{"n_layer": 13, "d_model": 192, "n_head": 12, "n_kv_head": 6, "head_dim": 32, "d_mlp": 512, "vocab_size": 4096, "activation": "swiglu", "norm": "rmsnorm", "norm_place": "pre", "norm_eps": 1e-06, "positions": "rope", "rope_base": 10000.0, "rope_fraction": 1.0, "qk_norm": false, "attn_scale": 0.177, "bias": "none", "tie_embeddings": false, "parallel_block": false, "init": "normal", "init_std_qkv": 0.0448, "init_std_o": 0.0, "init_std_up": 0.0448, "init_std_down": 0.0, "optimizer": "cautious_adamw", "lr": 0.00164, "lr_mult_up": 0.669, "beta1": 0.9, "beta2": 0.99, "lr_head": 0.0125, "grad_clip": 0.5, "warmup_steps": 580, "schedule": "wsd", "decay_fraction": 1.0, "decay_shape": "linear", "final_lr_fraction": 0.02, "batch_tokens": 131072, "seq_len": 1024, "doc_mask": false, "train_tokens": 507300000, "steps": 3871, "dataset": "wikipedia_en"}
Each number is 500 + 25 x the weight over its row's rms, rounded and kept within 0 to 999. Layers, rows and columns count from 0. Numbers have three digits each. The size before them is the row's rms in percent of the matrix's.

# layer 9 MLP up, 512x192, rms 0.0499, rows 501-511, columns 0-95
101:468488525506526518519502476484500549520506475499517495473521526504490502501503531499506543483538480500488510504513470467481506476503500497521481472512475481478497500491549538485558496518494489509560475475497505513487485479511507517482476483535489504496519497478508561498489502480477494510
104:504440463465495481509529506463526497494497489497473510525484523446491499520495548508541528499437484478488540525530495477489484489450497512504472511506473517471519496519513462524501485485506525467549519488512486458507521482517516532474549481549504476482454478495469496478484506474518494528
106:481498463485488486449461471488500497505536478461494487515500502512495484493524526512486512499469536505522451463556482495511508498492518518476517528505466516514505510543512540495551495504455498463506527510493513500484508533519515484489537517439514544494485485482532509470516516467504502467
102:503511440534428546472479501537497479495517477467530474509479531493536509528441503495459482503500523491527508498523514480486512497508535535497493487518506464484489493507470509520511491487508535543536516469516502484516462486512467510511532514484462497561520482464495499481513496528493498497
099:500501447528528517501480525481499467497489489550487465494457478494500525548478503499469489530472515487510488475504491564516483540483514528485523490496483520497490490514516459488482455520470510498486517473498509486484516517508455503489456530495531480526494489455492522536501483474505482465
099:512531489503453484482531525520484508497496466519490508507492517476492509522472528520481509487497504472511490542501470534540467462533474527477507500490474472476535488536475500519430478473491515475503516463497455506469519537519477451483487466482496520504501494496528557512524497440448522502
102:510508512503523436504497509487521491483487562510479498495531540515490510499471478470484557546482460477538475488477501516501467464498490433547509494495499512485565468502539458478486473517486510507506464517507467460476472500486515538484498526520522478493525498522486484498476483531510492525
094:534488523466538466519526476525482513516477504488503530500524504488486510499457507497518470482444512511487515504520506495478522457467506473514474465484476470539470508550483500489513485467544462481546472520443439512477458533477552480451471488511483496525497537531521490535500497492496494535
105:516487530531524554452479475511539509473497497508510484527504531524512495484521514484500486513470506493512529459455520496489508517484510503493548505517463536498509494502544471477515520548491488504564504488480508509459495514514491484477484506491503505520543469474504479523502497558513495511
089:491499496455520506494506491497509475502571470481517536491536480470503517505499502555476488478508506475496512501488496531523548472487495481508534450478440468531473504565491474485509526502517464498498474507470530498499514538489496497473496491478560461479515513462498466502460502507490508521
092:481549501493486501469505512486497490457517509515519519499519511530481535509502432447536525478520505497523495508466485480456471505524506511499486508535486462503511457532517494480439466481479513522482508475511498509484539518540531514470554506522489463462501477476469507482474481498503482519
# layer 9 MLP down (transposed), 512x192, rms 0.0483, rows 501-511, columns 0-95
102:538527499468460514442480527519450543520493464485503546506508509488535532502474525526473508525506483487468465472484545491494477474530465520461520502480502523443480495492516531492458467508518488528474528531480518482470516492495500493486501533525545549487490473509523497538566513479495490491
107:502507460503507502473497488556501456485530532498500491499558499485505483456555499475527494556554492486485487472500536474488486542524508496522471493525482504446552473496494479503505501513498489483515546554525542498526494507502502506456526483480498508493491484488478467517475496513510497517
094:524548501476526566481486514549480553473503523503523555506520504492511470485486507513468467487510520495519483470525492477482486488481467479480502519519508503558474498535469504508497523484503536498479472503512499526473499501509469516470494527463450489511517529472501472513531547492528476470
093:488475508462520522472494515479524473458540501495510440540514479458495479486493503520525512491537444502470491513485500556473471473504516504483465486423498514490500472484529488492502467521530491528471509480503542531489528495483507482460484453526531475487515538507511495496523520472491499437
097:522503513499474481529520494530481514526518563488512526471502476483492493519478491510511461524521485516485478486519508522459482466490471497462531483441524479573533487500446477474539502473503501552516444493470553495524452475450488524523519473484503546489490525525543482495467526507479505470
095:520544506503475471519470491485501479461450514542520511527462505526511488501472545498487509472489486470482461491538480495487506475446501483509436465432531476517527497489542522502530515472475496505478513510510531510499502492463454531474535456482449501490516488488487508479518472478523496471
111:542530508516499463526472515517492540520507483533456555530489506470517472534518522461504482498495539474467572498559496498531499498479494459540506497471476499476512525522535492515518501450516534534511452491474474509506529501511502466499483493481505500531505570511501470486494494507503495506
101:511496467521487529483522481524480516531531503465540471511500502493491479495529531496476499545529458498488467496444503542525486519512496478458493494449511472509511510511503500475516460526470453499514458477486572512524493488522459513561475468489476476507528468530495489510459505497487480478
106:480487473530519535534517480546486479515483494492472500536532477500523518537451485534526471514480489412516503527462508461479462540495481529518491512414480484501508447503539530493495487486549526490528524503513517528526487495476494523476521488504515501470510458505510510540512496486513525535
093:513469489518483507529497527519498456488460503539455529506497444514487504529516481459485514526506520514545458507517492530503473496530532522520499519456527533430484497479500510516470508524483531462486547493518488483483517477486505453539528512512489539536525494481501496487528465501544459526
095:485496485514537522517481478524502496533463501530485567488493512500449509488561490546511509516494536508494460481507523460496504443509467476536459510442520511479518540473481494519483500498515485487479490490507477508535481448446538491504488488474513516532500516516520502456539496446468508512
# layer 9 MLP gate, 512x192, rms 0.0506, rows 502-511, columns 0-95
101:492515503488520472538466493438480518467523488511444476497518514524480504485460444528502520501478519460479496486475535482475507443497540496492546509499518510549486515517530464491480485519494519493500470498523501499529537480545512484508542479490469508473527519499489533481537495488552510500
097:495484470497479532467492491525528479518479469480477511513506513529497485502510477468483523475473478512525461497537508491496466486493506518478465487522509487537518541483549500523514513500486491499527467511551525472482499508492480459548564497477546521493482491463512483460507489490501518521
095:459512493498484521512500515510473473506490459506495496541493544479497533497494526492517503520461486519532485491454525474487530532516496532512476521502496491483478487514479501509479493511570496498508512513470504526484519549452494487497518484510499519500512514495467529445517484463466518495
098:458509491517526507487488521478495499510532510474518490474459477462520485479488444501517500489506524524524483523561524498491501489522503497502484513521488447517506519493472518491462536500521509491491498520495456489469478526458471519485527541433517576522516514472546465510499462515539510496
098:490507538534508501491490525548529463482532466524523514532524504499502528489536491509490496482491502444470503498483479495500569542498526472522536529508473537478518486496515486507549512545512508473473473497511498540464486498505501479486522534505474505517490440487488506467498513519543524483
101:473472495510482485502517435537506483507509521539489486529518497456491521506504498474512451484451490487483498508493549519505495454502489499492516530466512531551482519479472524481489498493490505542536523496547487479455553506505492529526513450494517492486495526480468521487507503487511485522
108:521512509472470483478503472474481492480481477511476502517515514541537464526480512525484509506522519495488478474506493503557473497524500488530521492518492550490497490488481574449504520550478497534489514504488449540440473519459495496552520500466461465423476460490488524503464509531495495491
100:510502471543517506468510526508519516498468538473479482503523462524501496495524499480494489493522538534483456545501536511459518457487473530543516521462522505495487492520500489511520534524496516517496509487497456475505532526447491546437491467514496502482487507524520495513460559506497507524
096:508498462499473531492522463533470490501464503513506519515496474494486494481477529524505530514474450521459490463535533504526524571587515537476491477485519516467477468481511536492508517535487516474504566498515477481469482492541505493520499476514512511493480520470487509490486504473515447531
098:520474521481508547505474486504488525566486519502522455485493505500488458484484521495516498483534489482483520499509512488494542462515450484503494512510514448522537508498454493479504544495486478478514497528480498513492530484485521494509529489480529490560472476513505529506490513507520563498